config.yaml
num_hidden_layers: 10
hidden_size: 192
num_attention_heads: 3
num_key_value_heads: 3
head_dim: 96
intermediate_size: 512
vocab_size: 8192
hidden_act: "geglu"
norm: "rmsnorm"
norm_place: "pre"
norm_eps: 1e-06
positions: "rope"
rope_theta: 16600.0
rope_fraction: 1.0
qk_norm: false
attn_scale: 0.102
bias: "none"
tie_word_embeddings: true
parallel_block: true
init: "uniform"
init_std_qkv: 0.0244
init_std_o: 0.0
init_std_up: 0.0244
init_std_down: 0.0
optimizer: "soap_variant"
learning_rate: 0.00441
lr_mult_qkv: 0.7
lr_mult_o: 1.65
beta1: 0.95
beta2: 0.95
lr_head: 0.0108
max_grad_norm: 1.0
warmup_steps: 200
schedule: "wsd"
decay_fraction: 0.849
decay_shape: "linear"
final_lr_fraction: 0.0
batch_tokens: 131072
max_seq_len: 512
doc_mask: true
train_tokens: 463400000
max_steps: 3536
dataset: "wikipedia_en"
Each number is 50 + 12 x the weight over its row's rms, rounded and kept within 0 to 99. Layers, rows and columns count from 0. The size before them is the row's rms in percent of the matrix's.

# down: layer 6 MLP down (transposed), 512x192, rms 0.119, rows 257-291, columns 128-191
# gate: layer 6 MLP gate, 512x192, rms 0.118, rows 258-292, columns 128-191
# up: layer 6 MLP up, 512x192, rms 0.124, rows 258-292, columns 128-191
down257 101:37 32 40 54 35 49 60 42 46 47 55 32 53 55 46 46 56 48 43 38 27 55 39 38 61 63 46 69 49 55 42 39 50 50 27 46 58 72 48 82 54 30 30 30 40 68 40 51 58 40 64 69 33 44 52 62 34 52 51 47 74 74 48 56
gate258 110:63 44 49 40 66 50 48 44 48 44 45 41 46 62 48 47 44 52 39 52 57 59 73 63 38 48 64 40 47 44 53 49 43 37 36 43 68 66 37 73 30 60 43 52 61 66 46 42 42 66 49 60 62 50 50 63 45 66 67 42 68 30 48 55
up258 111:84 50 31 31 48 53 64 61 45 40 54 49 62 47 72 54 55 37 54 41 57 47 66 40 60 52 39 66 54 68 42 43 50 42 53 55 52 33 28 82 50 63 28 50 43 62 32 69 51 77 52 47 51 15 38 49 63 59 52 47 54 51 58 58
down258 109:39 53 66 51 44 39 78 55 48 52 40 57 34 44 55 58 70 48 48 33 32 50 29 56 54 36 64 65 29 57 32 49 43 59 47 12 57 50 25 68 65 64 39 57 45 40 53 50 58 57 45 71 45 62 58 46 58 40 45 41 50 47 48 67
gate259 095:41 55 58 36 53 47 34 70 66 55 44 47 38 24 45 53 52 57 50 48 43 64 46 40 55 62 58 28 62 25 31 58 48 46 49 87 30 39 41 61 47 52 64 44 71 62 58 65 32 49 45 52 59 41 40 31 59 49 54 52 43 50 63 39
up259 095:54 67 35 59 73 42 44 46 47 53 71 67 49 21 46 24 44 55 30 20 42 48 50 56 69 58 32 59 40 43 57 56 53 57 72 33 54 37 63 25 58 55 54 62 55 53 62 57 32 40 50 34 28 49 50 59 46 70 76 55 47 49 57 60
down259 103:68 34 56 50 34 51 43 65 77 56 50 52 48 34 51 60 66 33 53 48 39 31 44 44 39 56 51 57 48 47 61 39 50 72 34 28 50 57 43 46 56 60 55 60 65 55 39 49 69 28 62 66 58 46 32 43 43 55 56 31 45 52 42 53
gate260 102:52 57 39 45 48 42 42 59 52 51 55 45 55 58 48 51 54 49 41 35 55 34 54 68 70 29 36 72 56 33 23 60 48 52 48 59 52 52 30 51 76 68 60 71 62 49 44 71 50 44 55 69 39 50 69 49 39 40 49 69 61 35 51 77
up260 098:41 59 59 44 66 63 50 30 74 34 67 41 50 44 29 61 55 41 53 57 38 52 65 53 53 44 58 38 66 53 51 41 62 45 68 56 39 29 59 47 44 39 35 23 35 62 66 59 48 44 51 68 46 41 40 51 49 29 81 50 62 59 46 48
down260 101:65 44 48 59 43 24 51 64 28 54 35 61 57 61 54 48 34 63 28 57 56 51 53 37 38 42 50 69 70 28 45 62 50 52 66 66 49 42 60 37 40 45 67 57 33 33 41 52 51 50 40 28 20 61 65 59 54 58 53 59 55 60 46 44
gate261 096:69 39 43 48 34 41 45 41 61 60 43 53 63 47 61 60 68 36 46 47 64 51 67 75 52 48 48 51 58 44 79 45 48 35 51 49 62 47 45 62 52 58 45 46 65 39 39 48 66 42 60 33 49 48 39 61 60 36 45 65 50 31 73 81
up261 098:44 60 37 61 65 32 56 77 48 63 35 43 31 66 54 55 41 52 45 59 34 51 53 21 17 48 27 56 51 72 34 45 43 64 49 50 39 45 72 43 62 53 40 46 39 46 49 34 44 60 56 60 70 67 35 37 39 40 57 40 53 63 46 44
down261 099:43 52 43 44 44 24 52 55 44 64 41 36 82 38 65 59 46 51 38 48 47 52 52 49 37 48 44 44 62 53 45 45 78 37 63 43 43 69 46 31 34 56 48 44 42 52 48 61 51 53 65 54 36 30 38 53 69 65 62 51 46 32 54 57
gate262 102:47 57 47 41 26 79 46 39 59 44 64 50 72 54 71 65 53 36 31 35 51 44 48 45 70 43 60 81 48 29 68 41 66 59 64 58 51 64 13 38 55 33 40 53 42 43 33 34 54 52 57 59 55 38 43 42 44 48 40 50 44 41 69 44
up262 101:41 39 59 32 71 43 46 39 58 73 71 50 38 40 46 56 44 44 65 52 69 56 36 48 73 49 66 68 56 55 73 46 41 40 53 29 63 42 53 41 60 66 51 52 40 82 55 60 81 52 46 68 32 46 38 61 58 57 47 52 55 31 60 27
down262 103:45 57 43 39 33 33 38 46 55 43 63 35 53 54 51 55 40 57 44 44 42 47 55 49 57 63 48 70 38 60 51 42 46 32 50 48 68 48 34 38 69 74 34 58 61 40 49 46 68 59 26 57 44 43 34 42 47 45 57 37 61 31 46 45
gate263 103:36 57 59 44 68 47 29 47 55 54 52 49 60 51 30 66 49 39 53 47 22 48 67 63 63 50 36 44 45 62 33 32 50 57 44 48 55 30 47 51 49 58 58 43 45 57 53 35 59 55 60 69 41 63 17 78 58 18 50 38 45 39 52 42
up263 110:49 40 24 66 73 46 39 60 60 29 53 59 71 59 43 50 45 47 64 63 54 50 54 35 74 41 54 45 31 56 40 23 41 40 53 73 30 40 43 74 33 61 44 32 45 50 46 24 57 51 67 60 59 53 53 44 55 68 56 47 53 56 59 38
down263 109:48 39 30 49 38 36 59 44 71 56 67 34 21 65 27 50 55 44 31 56 49 48 52 40 49 52 58 67 46 52 26 53 62 44 51 38 45 43 45 58 51 52 63 57 55 19 49 60 60 44 36 52 46 66 48 60 50 50 76 62 31 54 53 51
gate264 097:39 40 33 47 41 59 36 43 47 37 26 46 30 53 27 56 28 48 40 58 50 50 46 43 53 64 67 48 41 56 33 49 51 46 69 61 07 62 35 40 52 59 34 54 73 63 46 45 38 43 57 54 54 67 69 49 56 58 50 86 66 61 43 57
up264 097:50 44 44 31 65 40 39 46 69 43 25 44 43 37 47 48 59 32 36 50 28 67 44 47 44 49 44 34 44 57 60 47 61 49 59 47 65 70 47 71 29 63 43 19 52 73 51 34 40 50 72 46 52 57 59 54 29 32 50 57 57 51 58 64
down264 087:43 37 55 23 64 60 46 65 50 44 49 27 71 50 40 77 53 60 49 47 43 54 37 62 28 57 63 53 60 45 62 47 32 57 48 40 34 56 46 54 44 56 37 58 43 50 21 58 53 17 84 41 54 59 61 40 39 56 65 61 78 55 38 46
gate265 100:48 54 37 50 26 16 41 53 57 49 59 51 47 53 74 40 38 49 54 42 50 48 63 66 43 41 51 39 48 55 59 42 48 59 58 56 13 49 58 40 41 45 56 49 53 31 56 53 44 54 55 61 42 63 56 64 34 55 48 38 62 46 72 59
up265 101:48 69 63 21 51 64 56 79 21 34 42 78 56 42 47 50 61 44 33 24 41 54 72 41 48 43 58 14 54 56 83 49 46 58 47 75 57 59 34 55 43 52 62 62 59 51 44 48 55 42 44 55 43 45 55 30 44 39 47 25 61 53 39 35
down265 102:64 56 26 49 50 45 45 86 53 60 43 43 53 45 39 37 37 55 52 32 67 37 68 45 46 51 70 69 59 46 41 57 56 80 67 40 48 39 62 36 72 43 50 41 32 52 65 58 56 62 45 50 54 49 53 48 51 58 43 51 74 61 43 51
gate266 100:54 52 30 70 46 56 37 44 49 66 55 50 49 60 59 70 56 42 54 66 68 56 59 42 37 83 33 43 40 42 72 38 44 58 58 49 58 39 20 40 60 50 50 44 37 26 60 50 50 55 33 46 55 25 39 55 61 49 62 28 61 52 62 24
up266 099:29 35 65 71 59 38 47 50 63 59 51 54 51 49 42 29 35 61 54 44 53 54 72 43 58 24 43 59 59 43 59 49 53 41 45 39 48 58 84 48 33 48 43 68 39 58 45 43 65 57 63 80 62 50 54 34 55 45 50 56 32 44 64 68
down266 113:37 36 50 35 40 61 59 56 46 59 58 84 44 57 52 46 70 32 65 53 71 54 68 28 45 66 51 35 43 59 53 54 54 58 47 64 63 48 34 45 45 65 54 45 24 49 54 55 58 43 32 39 68 33 45 55 50 55 55 51 51 49 53 48
gate267 093:69 59 46 43 48 29 47 42 46 67 47 39 48 53 31 35 39 64 39 48 52 41 40 49 40 38 42 51 65 53 49 42 44 52 65 59 37 55 44 43 55 69 40 31 35 85 50 77 39 55 28 58 42 44 46 62 34 32 51 35 58 46 55 45
up267 096:50 49 62 62 51 36 49 58 72 66 45 22 61 53 62 48 42 43 52 37 33 44 29 62 49 43 58 53 45 30 45 56 41 63 55 73 50 45 63 28 41 62 32 52 28 55 30 35 44 55 25 74 74 41 62 44 42 52 52 45 65 42 47 41
down267 092:68 49 50 56 41 57 47 64 73 35 38 48 59 47 37 55 42 55 50 55 41 45 47 50 62 54 59 55 65 76 43 35 30 50 47 46 51 51 56 52 44 53 69 43 41 57 48 43 41 59 38 69 64 39 49 43 48 42 56 43 71 44 46 59
gate268 095:49 44 43 58 52 47 60 54 50 42 50 60 61 44 58 57 56 54 42 44 46 71 45 39 24 58 53 58 62 55 59 64 44 54 70 63 44 52 51 57 72 76 48 22 33 40 38 54 41 44 37 55 45 49 43 26 70 54 61 59 55 66 46 64
up268 089:67 44 55 72 42 33 62 51 44 66 55 45 66 58 71 52 54 58 51 38 42 59 45 53 54 35 50 42 35 46 55 66 50 26 51 52 49 46 56 45 64 65 60 25 62 51 43 55 53 53 51 53 70 52 53 44 37 55 56 43 41 33 62 53
down268 095:48 50 49 44 45 62 36 58 51 63 34 42 44 36 49 41 41 45 45 39 32 50 82 57 31 63 62 38 55 65 44 52 63 36 73 67 49 58 59 57 48 66 43 43 42 24 51 58 47 51 43 52 52 30 57 47 54 65 18 48 55 26 54 43
gate269 102:41 53 38 41 53 60 53 63 53 45 63 41 36 57 56 47 50 24 64 36 49 62 50 40 42 25 50 43 45 38 45 69 53 43 68 22 37 59 69 64 58 60 43 46 60 55 39 51 57 58 59 64 36 50 49 53 54 58 36 37 54 70 49 35
up269 112:61 42 55 73 48 54 57 41 66 31 56 64 53 53 41 63 80 32 46 44 54 25 58 64 50 51 64 62 43 64 50 56 61 62 45 51 60 45 36 24 33 43 38 68 47 47 56 46 59 69 46 52 62 53 43 64 41 46 49 42 26 35 53 57
down269 115:48 51 57 50 57 42 46 43 47 49 72 62 43 60 60 52 73 34 50 58 38 30 59 33 46 54 39 35 39 52 43 38 37 38 45 35 51 63 41 54 50 41 39 87 48 48 57 58 58 68 49 50 50 38 51 65 50 44 42 30 46 41 42 59
gate270 107:54 40 57 25 44 42 34 67 46 63 54 54 67 43 56 57 53 49 31 75 31 55 35 42 15 50 47 57 49 46 37 47 64 49 49 62 41 45 39 66 36 65 49 45 48 58 57 53 46 39 65 52 45 42 63 60 64 49 56 62 53 49 52 50
up270 110:55 55 38 57 40 42 53 69 35 55 31 64 49 27 52 50 48 61 49 30 52 38 42 59 33 60 49 56 57 07 36 45 47 50 40 42 38 40 52 61 25 46 56 25 38 40 35 53 46 50 62 58 60 43 52 52 41 62 28 50 59 57 44 30
down270 111:52 56 57 66 40 60 32 72 72 56 52 49 39 72 46 39 36 30 59 50 48 56 37 61 42 56 55 58 56 54 28 68 60 35 40 70 49 48 43 54 69 55 62 39 59 40 46 42 47 25 60 34 29 74 65 49 70 42 56 53 64 47 52 55
gate271 109:38 43 42 46 60 58 44 47 48 53 70 58 36 49 30 68 56 46 43 73 44 46 62 53 67 55 51 66 76 49 37 45 59 64 60 29 49 51 49 45 33 48 64 59 61 56 50 45 45 53 40 51 61 55 36 53 48 50 30 67 50 52 45 56
up271 116:67 58 78 40 55 45 48 49 34 55 47 44 42 45 48 24 46 47 54 26 58 43 43 34 40 44 29 54 41 34 52 47 49 46 48 58 48 57 65 46 56 68 36 57 43 35 45 52 50 58 48 35 49 55 63 38 56 60 53 53 34 60 51 50
down271 114:61 77 59 43 57 43 63 52 24 71 52 25 64 72 47 59 51 52 71 35 62 37 37 33 51 47 35 39 30 44 37 52 63 52 52 72 46 46 62 45 35 56 43 45 48 53 32 64 48 45 56 48 47 60 39 39 53 36 49 43 36 55 43 61
gate272 103:45 46 44 68 62 53 52 51 37 37 28 60 53 58 40 41 34 51 68 43 47 33 51 50 73 55 42 52 52 47 64 51 68 62 48 58 47 52 63 58 66 53 38 64 57 49 54 47 50 45 33 46 61 75 51 50 44 48 62 58 27 57 50 53
up272 109:43 47 39 48 37 77 20 33 65 53 45 59 53 42 34 71 36 50 37 64 41 43 45 60 42 41 40 59 50 52 52 74 41 50 65 41 46 60 65 36 30 46 51 47 62 48 54 60 63 44 48 58 39 32 72 65 38 34 49 53 50 45 40 33
down272 101:65 79 39 40 46 31 67 37 46 48 36 40 49 65 46 46 59 67 39 40 49 47 62 48 81 49 51 49 50 30 47 43 53 47 59 49 41 28 41 28 55 46 52 44 47 84 40 29 69 64 49 68 61 55 61 63 57 47 51 36 40 37 33 58
gate273 108:47 51 34 33 48 43 52 31 68 34 26 65 57 50 28 69 65 51 71 46 49 54 49 53 46 70 62 42 54 65 54 41 36 34 41 52 62 54 50 44 33 50 73 66 63 39 58 34 40 50 51 59 52 69 55 27 68 64 62 60 50 40 49 79
up273 105:47 62 49 62 62 72 49 25 35 36 50 63 62 57 47 52 56 26 67 62 67 52 50 40 44 38 68 39 47 39 55 27 64 56 42 44 50 60 48 65 41 60 66 59 48 52 39 53 74 51 63 35 43 78 35 40 45 49 47 20 52 47 43 67
down273 104:40 49 78 65 41 49 72 50 62 46 51 54 61 37 23 62 48 56 51 57 38 55 37 50 35 48 52 64 56 39 62 56 60 62 50 49 54 61 49 41 52 40 53 30 55 53 53 56 46 47 48 46 48 61 30 44 53 76 64 35 69 37 62 60
gate274 092:55 47 32 44 35 49 47 44 55 41 47 65 44 56 54 38 68 32 61 49 45 50 32 48 75 64 48 55 67 55 59 53 44 62 50 41 46 50 52 53 62 57 57 47 37 64 50 57 63 43 51 34 55 59 38 34 61 40 74 65 29 41 65 49
up274 091:61 32 54 64 48 57 54 38 46 41 66 48 52 52 45 28 53 40 55 46 69 54 42 38 62 58 55 62 50 44 54 27 61 63 61 47 84 60 36 53 62 66 43 50 51 54 41 51 58 45 47 40 36 49 59 33 41 65 42 53 31 39 46 43
down274 085:65 41 49 57 13 53 57 64 59 36 45 52 53 34 37 55 52 45 47 47 58 14 30 55 43 57 58 27 59 40 44 69 43 52 72 53 36 61 41 52 45 61 45 41 33 46 33 47 50 29 25 46 39 21 42 70 52 58 63 52 40 67 53 37
gate275 083:60 56 36 64 57 72 45 50 45 47 57 40 45 37 52 34 55 47 59 80 52 63 45 45 58 56 61 58 64 37 68 43 72 63 55 54 43 45 56 52 37 54 33 67 60 58 52 59 26 28 46 40 58 26 56 45 46 53 30 39 38 65 25 53
up275 093:56 54 42 49 42 73 45 58 57 46 46 46 49 36 43 42 66 59 61 87 59 52 42 59 52 51 64 44 45 44 32 34 55 51 34 59 55 50 42 64 32 50 34 44 54 39 50 62 37 37 48 49 50 39 26 37 51 45 35 50 53 44 39 62
down275 069:49 51 53 60 61 47 63 50 50 36 40 55 45 73 57 35 54 59 31 47 62 43 49 36 67 41 34 65 21 35 55 69 48 44 52 41 51 44 50 36 73 58 52 32 37 44 65 52 43 82 40 66 60 45 50 55 46 58 59 47 15 66 54 46
gate276 099:40 48 43 72 58 73 28 36 44 43 44 57 51 54 45 53 31 50 50 34 68 48 48 63 64 44 52 46 52 44 32 48 39 61 48 45 44 42 55 40 44 45 59 60 63 24 63 59 58 61 76 59 62 59 21 33 68 58 59 49 34 59 48 41
up276 096:65 45 45 41 45 31 55 52 66 55 41 55 62 37 52 35 42 66 74 54 39 73 62 46 36 45 37 59 48 51 60 36 67 34 51 57 60 41 43 45 48 48 58 40 36 66 33 51 34 28 41 42 61 43 51 50 42 29 27 51 55 45 54 55
down276 094:52 59 55 72 67 49 32 41 50 61 64 42 47 81 65 68 35 71 53 25 74 55 54 61 59 32 48 47 44 45 32 40 36 62 45 38 50 54 55 56 43 23 63 37 78 30 63 48 70 63 59 68 53 41 65 44 32 43 44 60 39 48 37 41
gate277 095:54 39 43 30 53 74 47 52 47 49 62 58 51 42 17 56 52 63 41 56 34 44 56 55 63 64 52 69 49 45 69 51 42 61 54 60 55 50 42 71 41 61 36 28 60 77 65 38 41 42 54 54 41 58 38 49 46 61 48 61 32 75 63 51
up277 097:56 56 77 65 30 43 60 35 42 53 31 40 31 50 64 55 37 54 75 44 27 36 62 62 40 63 70 51 38 52 46 57 52 49 34 44 46 53 33 30 74 43 49 29 37 33 56 52 41 48 48 42 38 44 48 74 49 59 37 29 55 52 37 54
down277 098:50 42 46 49 44 53 38 55 42 76 55 43 55 53 41 48 26 32 51 58 49 71 42 51 38 25 51 41 56 54 34 31 73 48 56 63 68 41 64 53 44 42 58 38 63 63 19 72 59 29 50 56 38 50 58 33 47 39 69 64 66 54 30 51
gate278 097:54 24 47 51 24 37 67 57 66 51 59 54 70 45 52 43 55 49 64 53 33 32 47 50 43 66 45 41 57 50 55 36 59 45 55 40 33 50 24 46 67 48 43 34 38 66 43 51 52 46 34 57 51 45 55 42 49 66 71 47 74 53 41 48
up278 101:51 56 75 61 55 58 58 51 43 33 53 50 61 46 53 48 58 29 34 39 63 49 39 61 35 54 35 37 37 43 54 56 42 63 29 66 41 41 43 32 31 52 48 80 60 61 45 31 55 33 38 40 41 43 70 63 32 51 44 44 48 48 61 39
down278 106:81 57 50 42 57 48 55 61 53 41 57 36 34 51 44 55 46 66 54 69 27 56 47 41 39 67 42 71 51 55 39 63 59 38 41 55 52 54 56 41 40 62 59 37 55 41 47 54 45 64 55 65 46 53 55 41 49 36 52 53 48 55 43 26
gate279 125:40 40 35 51 53 41 44 57 32 67 35 50 47 46 49 65 33 40 65 53 50 49 39 42 59 53 47 30 54 68 57 49 49 42 44 40 44 41 61 43 48 58 69 31 66 39 53 61 49 38 18 62 58 71 60 43 51 76 38 62 56 32 46 79
up279 119:35 62 65 74 49 53 46 29 55 45 55 52 62 57 57 50 75 47 41 52 39 57 54 44 44 32 39 66 40 33 61 39 48 45 54 45 41 44 46 43 58 40 13 54 42 59 44 28 57 63 66 38 59 27 52 54 50 35 69 31 63 76 56 37
down279 083:46 68 48 42 47 53 60 33 77 57 42 52 58 55 58 53 40 50 38 52 52 66 55 54 60 45 63 40 43 39 62 39 62 35 48 62 52 54 54 48 44 63 50 41 17 46 44 42 58 72 52 45 42 41 51 68 40 69 48 50 33 62 45 44
gate280 091:51 49 53 48 46 49 44 56 63 47 39 54 59 38 43 58 47 31 52 21 64 55 59 59 38 18 50 48 50 67 68 67 57 45 20 52 57 53 55 59 38 56 38 59 55 59 54 46 30 49 40 47 71 46 52 47 69 47 37 53 58 64 44 44
up280 096:30 50 60 52 41 45 39 38 51 43 26 51 57 40 58 59 56 39 57 54 49 57 34 31 58 63 62 54 30 41 55 52 45 42 55 48 47 64 65 59 61 46 38 16 30 46 41 45 56 51 54 25 29 54 65 48 58 36 52 53 57 41 38 41
down280 102:45 58 52 84 43 50 52 35 48 40 31 48 42 53 65 55 47 36 60 60 59 41 46 65 60 57 52 52 35 54 66 62 72 17 37 37 43 40 45 89 55 46 43 49 39 60 62 61 52 77 65 46 65 63 44 65 46 49 32 66 67 74 55 54
gate281 103:77 58 42 65 74 61 68 39 59 53 58 43 49 60 80 54 55 51 42 49 64 49 52 45 61 44 43 53 64 40 67 23 69 59 48 65 51 57 74 37 53 58 36 52 61 52 60 53 50 46 53 47 51 25 51 63 37 37 58 56 46 52 61 56
up281 100:30 63 50 66 49 37 31 38 56 44 39 35 46 36 26 53 32 44 32 44 38 50 50 59 45 59 52 66 49 65 22 49 32 45 51 59 43 43 47 56 46 38 57 61 55 36 37 52 46 54 54 64 41 66 41 47 46 47 14 61 58 55 58 41
down281 106:44 59 72 56 63 47 49 45 39 71 42 44 34 50 56 27 38 51 53 43 64 35 68 77 68 61 37 38 56 49 63 58 50 57 43 58 70 39 46 59 42 68 43 40 40 53 50 62 49 62 59 83 50 67 45 37 49 57 36 60 39 53 38 39
gate282 106:53 34 49 48 59 41 72 40 54 71 44 68 56 61 53 34 58 56 46 26 54 61 49 37 55 51 47 57 37 58 39 49 52 52 54 45 30 68 45 33 35 70 48 69 50 45 56 40 47 58 62 38 58 52 61 36 52 55 45 77 40 59 47 62
up282 106:72 58 29 29 58 52 50 43 26 56 59 52 66 64 49 55 59 50 27 40 45 41 50 48 39 34 49 49 36 53 45 70 49 42 25 40 45 44 48 43 48 56 44 67 48 57 62 59 52 63 60 31 38 53 54 30 31 64 37 74 49 77 71 57
down282 106:46 33 53 55 58 56 59 59 81 64 54 57 66 50 46 38 44 32 54 69 59 36 54 38 55 48 66 53 55 38 51 56 24 45 52 28 45 79 41 61 58 58 42 46 23 43 48 63 56 54 33 43 39 21 41 37 67 57 62 52 55 52 66 37
gate283 094:67 56 35 28 54 44 78 77 34 47 51 39 39 37 52 52 60 50 52 58 27 53 36 52 29 39 49 59 52 63 42 49 52 32 44 48 57 48 66 42 46 42 57 53 46 22 71 44 43 49 50 48 65 64 60 38 63 70 68 48 47 47 55 43
up283 086:35 51 42 59 52 61 42 60 60 59 66 49 71 62 69 74 48 44 61 18 57 63 33 63 69 51 54 49 38 37 53 57 52 38 36 18 45 41 59 77 32 54 41 51 67 44 48 54 45 71 67 36 37 44 71 52 37 55 66 47 43 60 57 63
down283 093:70 41 63 65 52 46 50 50 48 39 47 60 42 42 63 48 43 80 33 42 47 51 54 48 66 46 53 41 43 48 39 64 57 46 39 81 38 48 66 57 51 49 54 31 51 54 61 47 62 42 42 69 48 46 65 61 57 55 58 33 73 43 24 42
gate284 108:43 43 49 42 51 46 54 49 44 43 53 63 71 57 45 61 70 62 42 47 44 43 31 40 68 57 33 37 41 65 79 54 61 70 56 42 40 69 49 38 60 62 55 50 45 42 50 53 59 62 56 37 48 60 39 39 29 50 76 60 63 28 40 52
up284 101:59 44 54 36 66 53 42 39 51 41 51 54 52 90 70 59 88 41 40 39 60 62 29 63 56 64 51 53 48 43 55 46 54 51 32 29 42 39 78 52 60 36 38 46 44 37 61 38 58 50 60 63 39 45 33 43 38 44 36 56 51 39 44 44
down284 109:54 52 49 36 37 41 44 46 58 55 77 39 34 47 35 51 45 52 47 49 61 35 61 48 54 29 47 53 64 27 41 84 36 35 68 41 39 44 44 59 48 43 52 43 47 69 49 45 60 56 39 66 22 65 29 35 48 36 32 37 46 33 50 59
gate285 100:51 33 63 31 48 55 44 31 46 53 40 39 37 59 52 54 68 50 53 43 56 61 52 41 54 51 44 43 57 62 57 58 44 54 30 38 58 30 43 35 64 74 59 46 39 61 51 39 49 60 63 37 42 53 39 45 49 47 39 56 45 60 31 51
up285 109:78 47 57 60 56 42 50 36 55 27 35 82 55 60 51 72 42 57 38 42 47 45 65 48 57 45 44 43 58 57 25 38 62 41 54 51 58 42 52 69 48 61 13 36 51 51 59 40 51 48 44 44 43 51 48 57 72 45 55 63 57 36 46 77
down285 100:65 35 41 41 68 58 53 68 43 40 47 40 58 58 56 66 45 47 44 59 47 46 67 48 55 54 66 61 82 77 61 48 80 51 54 44 46 46 45 89 33 42 29 26 63 43 67 51 56 48 39 45 53 44 42 55 50 33 47 69 43 70 51 45
gate286 103:55 72 50 26 69 45 58 52 72 39 34 54 35 58 71 58 55 49 53 57 65 62 63 45 38 46 28 56 49 60 47 55 39 37 21 36 73 31 70 65 57 66 71 66 75 55 56 59 24 53 32 56 47 38 43 61 62 47 57 33 53 45 58 49
up286 107:64 57 74 65 62 41 42 60 45 48 50 59 46 48 59 42 71 71 71 54 65 65 52 61 40 68 50 58 37 43 31 53 42 35 30 46 46 52 58 49 66 51 67 24 69 37 58 63 44 41 51 68 52 84 52 46 54 55 40 57 59 43 32 69
down286 104:58 80 41 48 58 51 57 40 32 68 71 50 56 63 52 67 47 51 31 45 42 56 33 52 46 52 55 56 48 59 62 52 36 66 40 55 44 47 45 42 43 34 31 46 39 33 49 40 54 50 35 53 47 35 58 52 45 28 38 32 58 75 47 58
gate287 091:62 71 29 65 43 63 52 48 43 54 36 77 42 53 78 48 55 53 53 34 59 59 62 45 46 49 33 50 47 65 48 38 32 35 56 36 54 48 52 44 35 58 44 69 39 37 53 37 43 61 60 60 55 60 51 28 63 54 29 52 46 75 42 71
up287 091:52 25 40 54 60 67 54 35 47 56 33 43 41 53 59 45 50 37 70 51 58 52 49 53 32 59 21 59 39 61 45 61 24 42 71 60 47 59 42 54 47 40 61 63 60 46 43 54 42 60 82 45 61 61 50 36 40 66 53 44 53 26 60 59
down287 085:49 43 56 56 61 50 49 66 50 52 38 50 47 51 32 40 50 56 52 38 53 38 46 59 79 45 49 50 49 44 81 51 76 51 20 38 77 23 69 45 70 63 44 27 42 39 65 61 43 53 46 49 48 48 50 63 65 44 69 55 44 66 45 59
gate288 100:43 61 67 54 55 44 71 37 43 77 51 65 51 46 22 48 69 48 47 57 45 44 49 36 61 53 63 57 77 68 56 54 66 55 48 49 51 53 56 54 43 51 48 76 51 34 62 50 47 64 45 43 31 43 25 63 56 66 60 58 54 39 55 52
up288 093:50 47 54 62 31 67 78 50 13 58 39 81 53 49 66 58 62 40 43 48 41 74 36 50 46 62 68 37 61 64 36 50 44 64 71 55 44 38 62 50 59 47 43 59 51 68 36 47 54 64 59 50 61 47 41 69 40 75 50 53 42 39 45 31
down288 099:41 44 57 60 63 31 40 60 59 53 59 48 68 61 70 45 22 42 58 65 50 54 49 60 48 57 61 57 56 70 28 53 46 37 32 40 67 47 41 26 63 28 49 35 68 43 75 57 42 47 42 39 52 43 46 59 50 37 34 58 56 29 67 57
gate289 099:45 33 45 48 50 66 65 51 49 41 44 40 50 61 52 62 53 51 50 39 53 51 54 56 51 70 57 58 54 30 52 49 44 68 92 68 52 49 34 37 60 48 40 66 58 62 68 70 68 51 47 56 46 39 41 70 34 37 41 50 56 18 44 52
up289 098:53 60 60 41 32 50 70 38 50 57 47 54 44 60 56 38 75 45 52 65 83 49 46 45 65 49 58 50 46 44 53 43 37 47 94 58 52 46 36 48 62 30 32 36 44 62 62 47 50 48 39 64 48 32 62 39 42 50 43 53 59 60 31 68
down289 096:51 50 40 31 68 46 53 47 59 52 40 47 49 50 33 37 65 48 68 30 42 40 53 26 51 43 47 46 39 49 50 60 60 62 36 68 47 39 59 65 59 46 63 59 51 39 51 36 52 71 47 61 60 57 39 39 55 37 47 59 57 30 66 35
gate290 098:49 51 27 34 66 36 40 52 47 49 40 43 63 78 55 47 41 40 14 51 57 66 59 34 47 41 55 49 28 69 19 58 75 59 38 48 53 43 55 59 39 76 53 56 68 47 43 62 44 33 39 45 45 64 66 60 56 48 60 29 63 56 48 52
up290 098:56 70 65 57 55 56 54 42 50 40 54 18 37 12 67 50 55 55 64 42 59 41 60 42 69 60 27 41 57 37 45 43 65 40 49 47 52 67 68 51 49 49 59 58 60 53 55 45 55 69 50 33 57 57 33 47 39 43 49 63 50 52 43 45
down290 099:16 39 61 44 34 24 32 39 37 40 56 35 55 69 56 68 45 51 21 43 27 42 49 45 64 32 55 64 35 56 45 71 42 62 45 69 57 56 50 63 47 45 56 47 62 29 53 43 35 50 57 39 50 45 67 33 46 39 41 39 43 47 49 67
gate291 082:37 58 78 46 46 38 48 38 46 49 53 43 53 49 48 62 28 50 53 43 44 48 53 54 47 39 65 45 64 55 43 34 57 75 61 68 54 61 60 62 51 71 35 41 68 59 38 46 51 47 33 61 44 43 47 39 68 45 43 43 68 55 19 65
up291 090:40 47 33 44 52 51 46 55 71 55 35 29 68 40 56 46 28 53 45 50 53 51 54 51 49 56 68 43 49 57 67 41 59 53 44 55 46 58 52 64 30 40 58 61 38 69 21 46 26 37 48 48 40 58 42 41 53 53 43 46 43 59 48 43
down291 075:52 55 54 61 60 38 52 53 40 55 42 63 57 52 69 56 64 48 49 36 60 56 43 43 74 63 35 57 40 24 67 55 33 47 37 44 45 39 48 40 56 43 48 27 46 32 47 50 53 71 38 72 53 32 56 55 48 37 59 51 53 42 78 37
gate292 094:43 48 50 45 49 33 58 65 56 51 39 43 52 34 60 65 36 52 66 72 58 76 33 51 66 37 51 23 72 51 74 32 47 40 36 32 33 45 52 54 46 53 45 58 37 30 65 43 50 45 67 63 25 50 55 36 41 32 55 78 52 44 37 53
up292 100:48 53 50 64 35 50 41 48 51 38 60 55 55 62 58 42 66 51 28 35 52 57 70 68 53 72 55 48 58 34 48 10 46 40 72 47 40 50 36 41 69 56 62 40 58 66 50 30 37 55 34 51 60 43 36 46 43 47 38 64 57 27 43 50